Weights of a small transformer language model.
Size: 8 layers, width 64, MLP 256 tanh GELU, 0.539M parameters.
Training: a variant of Muon for these matrices, 9915 steps.
Each number is 128 + 32 x the weight over its row's rms, rounded and kept within 0 to 255. Layers, rows and columns count from 0. The size above them is the row's rms in percent of the matrix's.

# layer 4 attention query, 64x64, rms 0.248, rows 0-63, columns 32-63
size [ 69  80  72  88  83  83  83  84  80 103  75  76  81  78  83  76  81  97  83  90  81  83  75  80  85  81  70  73  76  74  71  83 121 105 122 137 111 135 112 112 121 104 126 125 124 105 106 100 101 128 111 121 110 123 140 106 100 102 107 125 123 115 113 106]
[[ 84 162 134  81 145 117 145  82 138  96 197  93 104  94 125 151  92 134 162 146 178 119 177  92 116 194 108 122 143 160 130 122]
 [131  92 195 114 128 148 138  94  90 128 146 121 127 153 176 150 100 150  81 103 119  91 120 114  76 164 135 131  78 134 105 125]
 [101 128 150 137  89 110  95 171 165 141 159 145 133  84 121 163 192 133 133 116 145 110  45  73 150 105 170 119 104 111 176 169]
 [157 107  57 159 114 151 150 173 138  99 154  79 182 147 148 177  85 117 127 137 178 166  72 126  95 110 128 111 164 134 119 139]
 [155 159 138 123 138  46 136 136 128 115 160 138  91 145 118 158 122 117  94 172  96 165 139 146 128 124 173 140  96 156 137 154]
 [141 173 155 148 122  78  96 117 175 152 112  77 102 121  89 148  88 152  90  92 149 157 156 160 172 158 118 176 186 143 109  84]
 [ 85  98 133 170 104  96 100 130 126 104 128 141 105 105 151 142 152 121 136 118 144 186  76 150 167 115  81 130 132 135 137  89]
 [ 73 127 141  71 117 141 141 169 150  58 155 129 125 152 117  91  88 160 171 130 119 160 163 139  76 175 118 135 124 153 123  96]
 [159 137 150  99 137 113  99 137 117 156 119 129  87  98  84 167 121  86 165 150 124 114 123 140 115 153 120 129 133 125 155 180]
 [114 163 178 104 123  88  99 127 110 122 110 125  77  85 124 141 198  73 103 170  60 100 114  83  91 107 147 153 164 122 159 142]
 [134 144 121 105 165 103 172 131  97 179  82 131 170 160 151 167  75 166 125 172 146 160 107 139 203  97 167 129 141 116 107 132]
 [126 152 104 121 102 121 134  88  90 162 114  71 170  93  97 147 129  75 106 108 131 163 157 140  72 147 120 107 152 179 185 140]
 [143 105  86 111 120 111 148 109 153 116 166 155 129 131 200 124  61  72 104  91 120 166 105 139 167 137 113  61 113 102 119 136]
 [170 152 157 148 174 108 161 114 119 170 209 164 131 120  81 135 152 109 124 132  93  99  96 137 100 108  66 171 148  86 170 162]
 [117 126 135  59 156 116 131 125 135 150 187  79 140 110 118 114 111 188 128 100 101 141 102  62 107 128 166 176  91 113  84 145]
 [128 156 181 103 162 122 119 171 166 116 119 103  63 121 134  94 128  88 108  99 162 117 147  90 136 179 170 116 111 112 140 155]
 [112 104 139 152 135 129 100  85  72 147 133 166  75 144 126 150  57 181 103 121 172 143 134 110 160  99 103 149 155 144 138 139]
 [154 183 109 103 109 142 150 128 122 175  70 123  54  87 131 120 174  56 125 135 128 125  96 112 118 118 131 160 137  88 124 178]
 [148  83  41 119 178 190 133  97 121 135 155 178 207 137 103 119  87 137  90 116 172 146 163 153 168  83 136  97 148 126  97 165]
 [137 102  86 111 168 131 122  82 127 173 156 157 173 184 173 127  93 182 104  88 144 126  71 132 108 141  78 164  74 152 139 128]
 [198  71 119 121 103 150 116 124 111 128 140  64 157 173 110 114 143  94 168 103 165 109 143 130 135 136 123 107 114 124  30 156]
 [143 135 167 105 105 131  77 144 113 130 142 104 104 123  43 127 141 114  99 156 130 127  70 105  97 141 159 115 120  86 127 144]
 [129 133 129 101 140 124 116 155  50 161 151 100  90  74  93 107 144 147 101 161  71 119 119 176 110 130 126 121 176 138  90 140]
 [116 132 163 133 148 177  82  99 139 133 135  63 111 104  74 198 109 143  84 139 156 143 127 138 112 122 118 144 122 135 106  77]
 [124  57 131 165 128 167  89 134 138 127 122 153 160 164 120  82 101 142  87 109 114 141 161 126 121 159 142 132 161 132 146 179]
 [131 121 192 121 143 161 140 109 153  95 149 132  54  55 145 117 157  90  86 118  85 111 112 121 141 161 142 116 119 146 125 152]
 [166 183 161 163 153 131 157 165 122 142  50 162 120  76  68 163 192 151 144 140 122  76  96 170 119 132  97  83 103 110 105 125]
 [105  69 107  92 123 148  97 169 112 107 110 106 172 153 174 118 117 211  73  89 160 114 170 148 189 105  94 120 131 111 161 189]
 [128 112  90 137 157 189 157 146 112 103  97  77 170 135 111 123  97 164 141 141 114 138 172 116 145 148 108 125 126 166 161  78]
 [ 87 157 143  90 128 140 194 119 112 125 130 129  98 108 139 101 170 117 145 129 130 111  78  92 138 132 108 120 167  79 170 132]
 [210 122 109 152 159 115 141 137 102 121 169 100 158  60 130  96 220  99 127 165 108 128  79  73 132 132 161 152 118 124 129 125]
 [ 99 177 105  81 151 149  98 112 125 122 134  99 134 110  81 182 158 125 144 178  51  90 122 134 144 197 133 130 158  69 167  93]
 [165  98 101 113 133 111 137 122 106  97  97  44  64 147 177 161 137 119 141 146 122 107  99 146  84 151 149 143 122 153 143  88]
 [102 117  72 136 155 149 113  95 133 141 154 120 118 129 137 141 196  92 155 134 119 107  70 109 167 138 100  87 156 123 119 157]
 [ 55 143 178 112 128 147 149  93  70  95 110 151  88 121 197  82 160 145 152 153 149 152 152 134 148 108 128 136  85 115 157 150]
 [120 103  76 168 148 191 164 127  99 135  97 155 112 199 117 164 111 105 119 129 193 130 187 113 116 141 120 123  81 114 178  88]
 [150 168 147 195 155  93  92 148 191 136  91 138 144 157 155 136 201  90 170 143 131 115 128 139  92 131 123  95 144  82 121  98]
 [105  73 120 150  89  93 117 163 153 164 125 120 136  78  95  81 128 167 119 129 122  94 152 103 174 196 152 117 113 140 172 183]
 [112 170 169 130 162 197 123  88 142  95 161 145 109 146 140  65  96 110 138 172  51  97 105 171  75 108 105 120 145  68 101 102]
 [133 122 120 119 131 126 123 112 176 115 192 130 163 147 143 118 142 155 129 121 166 123 112  73 131 189 112 166  84 136 109 147]
 [ 56 134 124 113  83 133 142 193 142  96 145  76 152 119 123 157  81 179 113 110 135 128 106 119 145 136 121 123 127 142 190 181]
 [136 136 130 145 118 157 141 169 112 114 129 165 150 109 136 106 122  49 101 148 164 102 117 143 146 107 135 138 111 179 155 125]
 [167  80 119 160 112 111 199 160 122  79 157 136 153 110 138 165 112 134  76 117 115 146 165 127  95  75 112 159 178 160 152 196]
 [135  90  78 109  95  89 120 139 102 170 173 115 145 123 146 113 124 155 117  86 127 160 126 151 128 143 143 100 126 122 188 136]
 [ 92 147 117 109 112  98 129 138 152 163 177  76 136  97  88 193 116 148 117 104 141  65 137 118 169 149 122 154  72  63 125 103]
 [104 158  92 138 154 112 136 132  80 155 105 161 113 144 127  92 134 130  50 163 125 149 148 149 148 172 150 148 138 110 115 163]
 [ 86 114 129  82 123 146 100 106 100 178  85 142  66 140  93 163 141 152 114 133 162 137  87 124 130 127  97 143 119 208 180 193]
 [167 147  89  96 120  64 157 163 138 154 102 185 109 190 129 109 155 144 102 136 118  96 110 122 123 145 131 170 141 161 106 162]
 [104  77 165 141  75 137 116 166 198 105 110 159 107 139 141  66 175 146 118 126 130 131 142 154 136 130 129 174  99 163 127 104]
 [123 110 141 129 111 100  56 162  94 140 194 146 179 170  93 115 107 117 183 116 141 114 125 195 123  84  78 176 151 133 109 123]
 [115 100 132 126 159 136  99 118 212 169 107  70  89 114  99 202 100 168  96 170 114 105 134 157 116 146 127 133 130 181  86 166]
 [191 164 134  63 124 127 156 121 148 127  97 107 139  50 149 132 139 138 203 101  70 173  96 190 134 171 123 144 163 133  71 145]
 [157 124 143 118 101 150 155 153 153 107 128 163 171 132  90 134 120 147 144 148 113  92  77 164 164 114  92  81 138  99 107 154]
 [158 152 133 157 126 111  43 113 111 104  77 114 168 163 104 132 134 175  92 163 109 190 137 118  64 134 162 139 110 138 136 151]
 [109 133  67  97 160 158  88 168 148 138 111 140 116 111 144 105 157 149 139 124  91 167  73 181 117 124 137 224 129 121 133 116]
 [117 112 135 106  47 134 127 136  98 134 123 126 190 133 178 104 188 105 133 164 143 131 105  75 105 100 148 147 137 188 131  91]
 [ 93 105 132  73 103 124 152 149  89  87 140  74  77 172  84 120 138 157 123  60 119 137 160 169 156  96  91 119 110 143 112 103]
 [ 70 149 128  93 120  95 153 206 134 100 126  92 110  49 151 157 104 175 196 128 156 123 136 122  81 127 107  98 141 138 159  97]
 [126 102  92 163 125  95 131 184 106 109 165 151 159 126 136 193  87 127 110 106 167  62 131 125 128 144 157 134 133 126 180 176]
 [ 65 100 145 115 145 103  94  79 111 168 134 164 160 105 147 125  91 162 121  53 158  96 125  93 158 180  98  85 158  92 140 118]
 [151  82 106 102 185 139  95  99 182 142 165  86 154  75 139  72 128 151 126 105 129 129  71 159 132 184 134  64 112 172 120  62]
 [120 140 121 193 136 161  48 113  97 187 103 111 165 129 147 116 118 163 148 142  76 145 190 104 155 132 137 166 202 152 116  55]
 [135 110 138 176  70 104 115 150 152 138 159  86  69  99 191 120 106 127  69  92 163 145  95 151 139 101 124 172 140  84 140 125]
 [127 110 202 154 118 128 122 119 101 104 124 141 103 139 196 158 139 205 159 181 129 130 127 149 121 171 150 105 152 136 146 127]]
# layer 4 attention key, 64x64, rms 0.231, rows 0-63, columns 32-63
size [ 76  89  78  91  80  80  80  87  94  99  87  80  79  82  82  75  79  94  79  86  72  96  89  79  86  93  80  74  83  87  78  86 116 100 114 141 105 125 108 109 132 109 125 117 109 113 106 101 100 130 112 117 107 127 124  98 103 102 101 116 115 123 110 110]
[[138 183 138 119 165  53 137 150 117 113 177 155 155  96 124 138 105 132 125 167 144 124 149 137  89 181  77 176 137  53  87 117]
 [ 54 164 103 147 177 139 100  85 101  80 127 105 143 102 105 181 124 156 105 123 151 147  95 162 150 125 136 150 159  83 111 106]
 [106 106 105 105 104 117 120 105 165 112 152 134 110 173 141 123  88 166 128 174  97 138 135 131 132 144 170 113  98 141  92  97]
 [ 90 111 193 156 141 122 113 134 104 155 111 124 139 182 210 109  69 105  94 153 161  73  89 131 156 120 107  90 122  92 154 207]
 [130 138 139 112 135 135 107  83 140 141  89 131  82 152 132 108 171 122 155 173  96 139 128 126 117 186 109 118 134  69 120 133]
 [137 142 151 166 190  99 121  52 101 167 138  70  67 119 154 133 139 144 146  82 146 175 149 142  87 127 131 163 100 111  63  97]
 [138  89  78 111 122 104 100  65 136 121 157 114 180 189 116 106 119  93 132 156 113 151 154 100 132 131 129 110 138 170 118 123]
 [107 134 116 125 158 100  81 111  66 134 162 129 160 139 160 106 191 114 170 121 135 114  74 150 200 110  59 139 125 112  93 132]
 [138 172  93  78 102 128 147 133  91 140 106 132 132 106 166 191 163 126  77 173  82 152 134 132 152 110 121 146 129 115 140  97]
 [ 85 122 125  73  97 155 179 114 137 110 175 159  69  71 171 115 204 144 127 121  73 122 115 127 138 144 129 164 147 138  97 110]
 [ 87 117 167 176 186 105 123 113 137 116  92  96 118 153  99 155 112 149 144 168 109  80 125 115 119 126  73 145 122  91 125 151]
 [122 105 113 164 123 101 147 149 137 123 149 108 122 117 172 145 131 150  83  86 171 107 205  10  97 174 155 130 117 124 149 166]
 [137 181 129 122 117 121 110  71 178  98  66 121 108 195 106 113 125 159 116 111  86 173 126 170 130 139  99 136 193 134 130 148]
 [123 108 115 105 135 122 112 157 183 174 171 193  85  88 116 159  94 156 125 149 143 144 159  91 152 105 137  60 148 115 138 112]
 [144 121 132 150 111 137 143 105 124  92 181 107 183 130 149  84 131 162 141 185 169  84 126 117 131 106 118  72 114  77 142 143]
 [ 85 116 122 110 105 116 180  47 149 112 158 114 158 120 114 101 148 129  78  79  81  65 148  93 157 130 132  94 100  68 174 193]
 [ 56 215 154 139  70 146  80 147 149 144 165 157 102 126 131  97 136  57 157 159 126 109 130 166 132 152 124 128 126 106 122 154]
 [117 142 181  81  73 170 129 150 166 156 140 148 126  70 160 154 148 169 106 163  34 117 171  97 112 116 178 104 201 148 145  85]
 [ 79 149 188 131 161 173  76 123 163 167 119 121 141 172 105  77  80  97 161 186  91 117 102 153  97 143 123 153  46 125 111 165]
 [114 104 129 143 138  89  59 114  95 129 164 124 135 173  96 204  86 163 177 152  96  89 104 133 120 145 155 148 108 151 121 216]
 [140 114 134 133 125  98 116 138 108 138  92 179  79 156  35 118 107 161  85 158 124  80  95 134 150 119 129 139 132 103 178 112]
 [136 164 117  61 143 135 121 132 107 145 132 120 129  94  85 164 197  41 167 150 128  97 138 173 159  78 207 139 140  98 155 115]
 [105 167  93 111 153 142 147 146  97 156 145 176  96 105 140 145 140 164 104 118 104 177 107 148  98  96 183 112  62 142  85  87]
 [156 165 140 107 133 124 152 117 140  98 142  59 112 160 125 167 110 113 200  96 144 102  63 103 124 136 157 107  97  77 125 152]
 [ 62  90 162 140 100  85 128 161 148 154  54 158  95 180 145 101 129 142 139 124 177 115 161 172 166 122 157  89  81  95 123 136]
 [118 135  55 148 155 174 186 109 171 125 156 100 167 109 132 150 129 129 133 194 104 139 189 153 139  96  96  97 134 169 113  96]
 [142 161 151 150  94 143 119 120 123 156 136 157  78 120 113 177 116 135 114  82 133 164 163 106  98  58 138 122 162 181 119 133]
 [121 113 101  91 144  92 130 124 128 131 117 106  66 166  72 149 145 161 130 131 130 109 107 129  94 143 171 153 138  86 156 203]
 [101 109 120 129 167 149 206 146 113 136 167 141 140 173 140 163 139 134 100  87 149 134 115 151 112 147 124 132 102 177 159 159]
 [ 82 141 126 133 101 141 160  89 119 101 142 190 116  54 155 117 125 108 136  74 128 193 112 145 136  92 115  85 150  98 130 100]
 [ 76 171 135 130 110 110 148 112 153 142 111 112 124  73  86 147  98 183  85 102 176 137 154 126 120 143 154 138  78 171 111  61]
 [132 149 106 126 155 171 148  76 180  97 177 160 126  77 130  91 129 100 145 129 138 123 141 124  87 135  97 166 103 157 148 147]
 [120 153 103 134 161  94 135 114  92 113  87 130 122 119 138 111 128 109  85 200 164 131  91 128 115 176  71 157 116  93 141 135]
 [120 120 172  52 105 103 112  74 117 111 140 155 208 107 131  74 120 146 155 110 115 122 125 128 114 144 103 169 158 162  96 186]
 [150 143 142 145 131 109 182  97  44 131 129  99 108 114 169 167 183 151 125 126 112 126 119  87 144 162 152  88 119  91 150 182]
 [114 167 134 146 147 142 159 162  96 150  98 114 167 174 145  84 149  98  41 111  87 141 164 108 135 108 105 113 124 143 175 130]
 [143 119 136 115 144 175 162 161 133 148 146 105 149  78  95 115 107 168 168 154  79 184 112  96 177 151  83  67  92 121  68  96]
 [119 113 157 126 179  99 119 117 130 164 108 128 169 153  89 138  42 160 146  70 175  99 143 132 120 121 132  83 128 117 161 206]
 [136 199 139  88 109 171 142 104 153  99 143 138 110  86 108 131 214 137 190  94 102 156 219 124 124 123  92 126 137  88 136 129]
 [116 108 147 228 158 119 158 174 136 146 137 148 194 159 145 124  89 159 123 105 142  63 112 129 137 168 156 149 132 110 132 149]
 [150 144 110 106 132  99 147 171 148 163 113  89 116 193 135 144 122 151 122 102 165  89 130 229 133 105  85 169  73  56 126 129]
 [156 151 155 141 149 118 111 130  80 120 136  98 136 141  95 132 177  86  98 103 164  86 190  68 172 121 132 107  80 171 103 142]
 [189  86 149 110 154 170 104 194 121  93 154 137 114 168 171 178 122 118 101 120 146 104 167 118 147 134 169 131  41 107 106 175]
 [ 80 163 109 115 145  74 153 177 123 137  81 130  77 139  95 147  70  92  79 150 132 102  96 120 112 165 152 199 167 117 134 122]
 [117 149 157 162 196  53 125  99 186 106 147 118  93 188 123  69 114 140 174 118 160 135  76 137 163 106 116 125 100 100 143 128]
 [124 148 184 113 149 133 132 110 120 184 161 194  94 140 111 182 121 106 134  71  99 130 121 115 144  93 155 197 130 130 175 103]
 [125 129 118  66  93  85  96 130 169 107 116 180 151 154 138 115 103 152 117 109  75 119 117 145 154 126 181  84 137 113 216 149]
 [172 129 132 124 111 159 127 162 176 177  84 154 116 105 179 117 116  48  75 146 109 123 102  79 187  61 207 135 158 152 142 169]
 [ 79 151 150 141 100 180 123  98 158 162 199  96 111 174 121 167 101 216  78 108 161  75 129 118 133 129 126 134  96 133 108 118]
 [110 114 124 138 123 152  74 124 139 110 118 153 118 137  63 155 146  85 104  58 122 117  49 155 119  93 134 169 156  97  50 113]
 [164  81  91 122 112 111 114 115 136  86 130 122 105 140 134 172  97 185 165 119 131 131  90 135 140 136 140 147 143 113 102 156]
 [111 160  86 102 119 125 196 125 204 139 175 137  80  97 136 155  97 180 121 119 102 145 162 107 116  63 106 148 120 133 162 122]
 [136 164  94  99 149 111 114 115 151 136 129  69 121 135 108 149 152 123 152 131 135 111 105 135  93 118 111 101 109 118 162  92]
 [ 90 113 113 154 148 144 137 110 106 152  72 137 140 103 135 167 124 123 114  74 136 145 174 183 177 142 152  99 133 123 108 107]
 [122 176 101  91  77 121 185 142 182 127 106 170  98  83 120 138 198 129  90  69  95 124 127 130 140 131 127  99 165 198  91  86]
 [ 91  98 195 132 141 141 154 128 108  98 123 108  96 105 159 115  88 113 126 143 177 113 157  91 149 103 152 138 132 126 134 154]
 [139 166 101 101 157 171 161 114 102 105 110 143 149 146  70  98 120 179 161 145 144 162 139  93 130 148  77 169 124  99 157  97]
 [128 137 125 112 127 155 172  78 182  86 130  46 143 108 110 187 177 140 113 149 128 179  93 141 124 142  93 103  68 132 152 156]
 [135  88 125  65 111 100 114 110 142 140  69 147 152 185 129 137 120  95  99 127 189 131 155  94 182 121 183  75 140 179 102 212]
 [ 43 144  91 158  83  61 123  83 121 116 148 131 168 112  79 134 109  84 203 105 136 110 102 110 115 138 198  99 113 134 145 162]
 [105 102 102 181 106 101 117 115 200 157 164 131 156 147 128 101  92 147 134 123 169 155  94 121 137 168  45  90 132 171 117 107]
 [123 111 126 190 115 128 195 104 119 135 109 120 178 105  92 118 132 111  91  66 142 161 173 117  65 137 130 109 117 131 109  65]
 [118 161 145  79  86 146 133 183 140 149 102  60 135 223 178 118 150 137 190 130  94  95  80 143 119 102  79 154 149  96  98 154]
 [109 149 165 159  68 156  91 100 122  93  68  83  68 149 105 133 125  94 132 173 129 134 116 168 126 164  96 110  96  89 117 186]]
# layer 4 attention value, 64x64, rms 0.146, rows 0-35, columns 32-63
size [ 86 109 104  90 103 100 101  97 108 118 106  99  93 113  91 104  99 106 110 101  83  84  98  90  98  89 102 112  93  95  93 100  99 100 105 105]
[[ 98 150 137 145  90 140 117 123 175 133 133 142 149  72 190 126  85 162  67 151  88 125 106 224 125  70 186 127 140  85 120 135]
 [ 88 163  38 139  77 104 120 146 117  95  99 121 139 123 192 109 111 119 121 215 148 146 121 155 134 118 128  97 132 125 181 166]
 [130 135 127 147 115 107 166 124  96 188 165 145 130 117 130 158 141 116 115 109 197 138  73 180  76 136 168  78 148  83  75 132]
 [133 140 117  86 196 137 145 132 155 140  77 144 113  77 101 134 192 118 136 111 135 101 164  63 152 183 100 135 130  73 144 155]
 [142  95 166 128 172  92 160 120 128  87 115 166 143 176 121 215 124 196 167 132 109 136 176  93  82 103  92 150 134  87 147 101]
 [178  85  87 131 105  90 140  93 127 128 172 126  59 169 104 175  58  80 112 126 186 139 119 128 119 155 137 122 128 133 144 198]
 [184 146 105  91 128 127  83 161  98  84 144 102 136 163 131  99 121 122 142 101 110 182 134 131  66 155 140  60 147 188 109 122]
 [116  88  99 140  88 152  66  85 108 143 163  80 150 119 141 109 195 113 137 101 186  32 133 139 179  84  95 134 129 130 150 102]
 [116  53 102 152 119  88  98 204 127 109  77 110 171  80 150 116 163 149 165 135 107 194 166 197 105 103 138 159 126 226 140 163]
 [ 84 133 149 102 153 148 162 115 125 160 160 115 107 111  75 165 104 151 133 146 186 163  87 128 133 151 135 133 136 120 104 135]
 [136 155 104 109 161  82 109 143 129  98 148 146 106 115 157 158 116  82 131 123 184 111 113  70  97 148 167 135 177  73 115 125]
 [105 146 129  81 178 166 106 100 136 156 155 143 205 183 117 125 112 125  92 142 106 130 130  85 124 105  69 150 190 129 134 155]
 [135  87 119  73 109 136 154 137 103 153 143 123 117 114 125 165 132 110 178 125 106 132 163 135 146 125  93 115  68 153 130 101]
 [176 160 155 143 116 118 159 106 134 178 135 125 149 140 137 107 117  52 135 158  77 105 136 109 155 143 111 107 150  61 116 179]
 [114 131 137 142  84 121 149  66 106  47 123 203  99 139 163  89  87 144  82 114 160 107 131  99 175 116  82 125 223 150 137 140]
 [117  84 130  94 151 152 185 124 115 111 102  77 120 149  81 167 135  85 113 104 153 140 142 142 160 135 121 169 124 100 158 107]
 [136 131 138  82 127  99 109 153 122 139 153 106 157 122 114 146 159 115 113  88  85 146 145 140 169 147 141 142 130 115 164  87]
 [144 150  94 128 110 130 148 120 152 188 153 116 122 145 109 152  83 135 107 130 168 158 123 104 113 182 112 142 132 124  95  82]
 [160 139 192 109 107 161 120 144 135 129 151 190 164 165  99 138 114  53 132 145 126  64 128 110 120 121  57  93 129 162 113 113]
 [214 136 104 134 166 117 157 128 128  88 129  76 153 154  84  81 118  72  92 139 134  83 131 120 142 170 134 133 179 177 159 161]
 [146 144 166 139  73 133 112 106  72 122 141 178 181 147 158  82 102 132 139  96 178 213 108 102 112 125 110 161 127 180 183 153]
 [175 162 121 153 121 102 116 171 127 168 171 120  86 141 116  91 150 146 103 132 156 148  89 108 159 128 140 105 144 144 105 139]
 [134 209 100 125 121 110 111 150 154 197  97 121 144  68  90 133 131 117 148 157 150 156 109  98 143 130 131 158 137  98 125 102]
 [127 146 154 142 103 120 141 149 110 129 124 104 151 145  74 166  97 127 178  74  75 104 126 111 164 121 133 108 139 112  91  91]
 [104  92 108 162 124 182  84 122 192 167  98  89 108 126 152 116 127 121  91 121  87 141 176 146  78 194 150 114 137 160 114 139]
 [112 162 140 144 121 145  84 102 114 167 140 113 101 147 205  86 108  87 107 118 149 134 160 135 142 134 172 181 122 142 129 123]
 [126  84 101 125 157 128 178 120 191 132 134 127 211 139 167 142 118  59 153 141  92  92 122  88  87 147 110 155 170 137 163 116]
 [100 185  82  63 114 108 105 180 115 182 105 122 164 102 107 126 132 132 138 113 119 172 118 112 196  72 129 134 135 100  87 115]
 [112 143 124  97 145 118 123 104  65 169 119 149  77 147 136 111 159 128 154 105 160 103 135 100 138 169 118 175 132 115 138 135]
 [155 129 112 124  73  65 138 123  99 138 178 144 133 153 103 127 129 146 144  88 128  91 107 147 110 151 135  93 137 138  79 198]
 [ 91 185  92 125 154  62 137 130 131 155 159  77 130 113 122 190 139 116 124 166  90  87 144 113 160 112 130 176 113 172 123 118]
 [126 132 151 166 103 157 137  51 160  99 123 133 129 115 116 133 106  94  62 140 120 124 124  91 154 130 114 149 121 103  75 101]
 [ 91 111 138 109 137 119 117 179 120 133 159 110 123 167  91 120  96 169 130 173 163 113 116 122 121 103  91 182 157 199 217 165]
 [188 191 157 168 134 106  96 164  86 141 107 143 151 182 130 143 128 158 114 101 102 158 120 115 125 111 116  98  62 192 153 128]
 [131  89 182 173 146 133  84 116 208 122 114  85 161 125 137 163 134 160 137 144 117 127 125 157 121 108 179 161 124 125 166 141]
 [160 102 158 101  62 137 182 106  99 133  99 151 215 110  75 125 144 135 154 189 169 127 175 134  98 140  88 135 133 109 117 186]]
# layer 4 attention output (transposed), 64x64, rms 0.497, rows 0-35, columns 32-63
size [ 82  88  94  81  77  86  99  94  92 100 109  96  89 102  87 109  92  91 108 115  81  83  80  86  85  83  99 109  84  90  86  91 107 112 112 102]
[[112 119  88  80 125 111 138 123 166 198  95 148 100 128 113 130  96 193 113 118  97 161 160 134 139 141 159 148 116 166  99  68]
 [157 113 173 118 129  36 103 116 152 118 143 105 128 153  62 147 120 117 170 159 157 106 164 103 128 206 148 114 116 110 114 168]
 [196 146 102  82 109 159 203 127 137 112 103 162  47 151 127 109 135 136 107 138  76 101 164  91 107 169  67 128 116 126 130 135]
 [115 106  94 226 119 124 152 106 146 146  97  72 194 171 149 132 113  90 130 161 196 120 109 146 115  97 128 108 133 120  68  97]
 [117 147 154 152 145 137 136  70 127 136 165 110  98 136 108  27 122  95  57 133 143  90 132 117 110 148 125 176 148 187 188 141]
 [159 140 167  72  82 184 179 131 146  89  95 114  97 119  91 125 213  87 132 157  48 146 177  99  93 151  98 132 174 112 118 131]
 [ 66 180 152 120 126  73 173  89  57 122 164 131 123 104 159 173 137 174 155 118 156 145 104 128 108  99  96  90  97  75 150 138]
 [170 100 118  90  89 149  98 160 139 143  82  84  88 175 110 162  89  97 118 145 131 193 125 164 132 128 153 183 119 106 117 133]
 [139 108 190  89 129 107  56 130  97 101 170 163  91  85 116 132 152  68 123  71 146 111  87 114 167 120 187 166 122 128 145  90]
 [130 127 121 116 122 141 195 168 132 100 128 101 137 150 125 124 141 133 111 154 103  98 166  62  58 119 134 109 146 115 154 132]
 [148  87 114 187 111 184 130 137 138 166 128 109 159 144  95  88 181 143 156  86 157 118 173  85 132  98  40 124 135 130 101  84]
 [163 149 133 124 121 116 147 103 151 171 101 108  81 147  89 157 116 232 144 143 157 130 109 148 121 113 152 145 108 117  87  82]
 [ 73 146 139 164  83  87 114 143 134 110 107 101  82 104 154 172 114 171  74 162 145 150 179 122 151 131 184 126  54 167 119 144]
 [133  97  74 143  80 151 159 182 185 152 100 172 164 148 100 120 131 163 137  73  98  73 107 167 117 141  52 110 127 145  94 128]
 [138 150  94  99  89 123 122 105 202 103 183 134 104 140  94 107 106 139  89 147 146 164 152 174  72 156 109 124 129 104 128 155]
 [107 152 148 149 143 161 131 171 141  98 123  74 121  90 181 131 161  77 117 112 161 100 170  61  94 153 100 121 126 143 101 111]
 [ 82 124 180 122 139 121  93 119  95 121  78 133 129  97 198  81 152 131 181 168 138 152  83 127 131 107 138  54  72  94 111 169]
 [175 122 127 112 168 157 155 118  84 108  81 182 111 212 125 131 138 113 117 173 142  73 137 149  78 117 104 105 115  99 165 171]
 [ 72 100  80 115 124 118 134 156  73 183 127 134 140 152 158  98  88 147  95 102 139 127 132 238 149 109 121 152  89 105 109 160]
 [104 122 129 101 104 170 120  85  60 120  87 155 150 119 170 140 179  61 131 121 131 131 132 142 104 136 132 116 183  76 117 155]
 [125 166 155  93 155  74 128 152 197 129 154 163  60 114  87 150 172 109 114 170 133 122  53 110 147 118 106 113 105  99 143 120]
 [ 66 129 122 153 142  95 155  95 128 118 146 120 109 198 176 181 108 124 108 112 121 116 199 112 116 138  90 108 115  97 123 148]
 [160 118  67 146 132 162 164  94 151 144 106 117 165 148 140 190 123 107 114 123 156 143 151 135 107 136  97  84 116 160 138  93]
 [134  68 141  86 142 171  82 136 177 118 173 155 149 150 142 101 110 163 117  90 123 127 101 111 157 116 120 183 155 149  98 132]
 [ 98 113 104 127 174 120 103 100 140  55 147 123 146  87 166 118  82 100  95 127 176  64 143  84 175 102 139 171 121 187 164 110]
 [110  97 133 118  97 146 124 130  92 120 163 147 131 169  94 165 123 198 123 105 200 155  69 157 156 138 116 108 108 127  73 126]
 [144 114 106 157 161 110  35 141 157 116 100 117 102 149  61 130 101 156 102  90 104  84 130 132 106 159 130 180 146 148 140 110]
 [190 102 113 149 129 145 176 157 128  65 142 150 171 141 126 124 126 107 128 141 181 150 169  95 107 181 188  68  75 164 141 148]
 [153 100 159 168  70 144 153 143 151  74 100  88 143 111 180 106 183 117 104 138 135 166 111 128  89 100  97  90  83 142 101  73]
 [188  76 118  94 128 121 150 126 136 168 177 120  76  94 147 116 128 118 108 129 114 140 131 156 164 152  59 176 188 150 168 178]
 [115  70 142 141 115 161  83 112 126 103 123 166 141 103 170  93 110 168  99 104 159 139 140 201 160 125  98 150 134 151 114   7]
 [108  93 121  98 125 101 183  81 147 138 104 150 209 124 129  67 104  92 149  76 133 156  96 180 130 162  88 118 105 146 147 143]
 [148 115 156 137  94 157 155  83 171 163 143 109  84 107 129  49 130 181 119 151 103 138 142  94 132 137 144 117 117 103 165 143]
 [ 86 137  71 116 126 177 115 122 151 143 168 128 160 123 126 162 154 151 158 139 128 129 121 109 143 149 118 109 113  76 160 135]
 [145 133 146 110 102  72 139 190 131 159  93 108 132  87 123 105 165  90 160 111 135 119 179 112 171 100 148 177 125 112 118 173]
 [ 83 123  98 171  96 139 104 144 124 149 119 105  97 109 133  76 182  75 123  96 125 143 129 121 112 139  91 125 155 139 135  60]]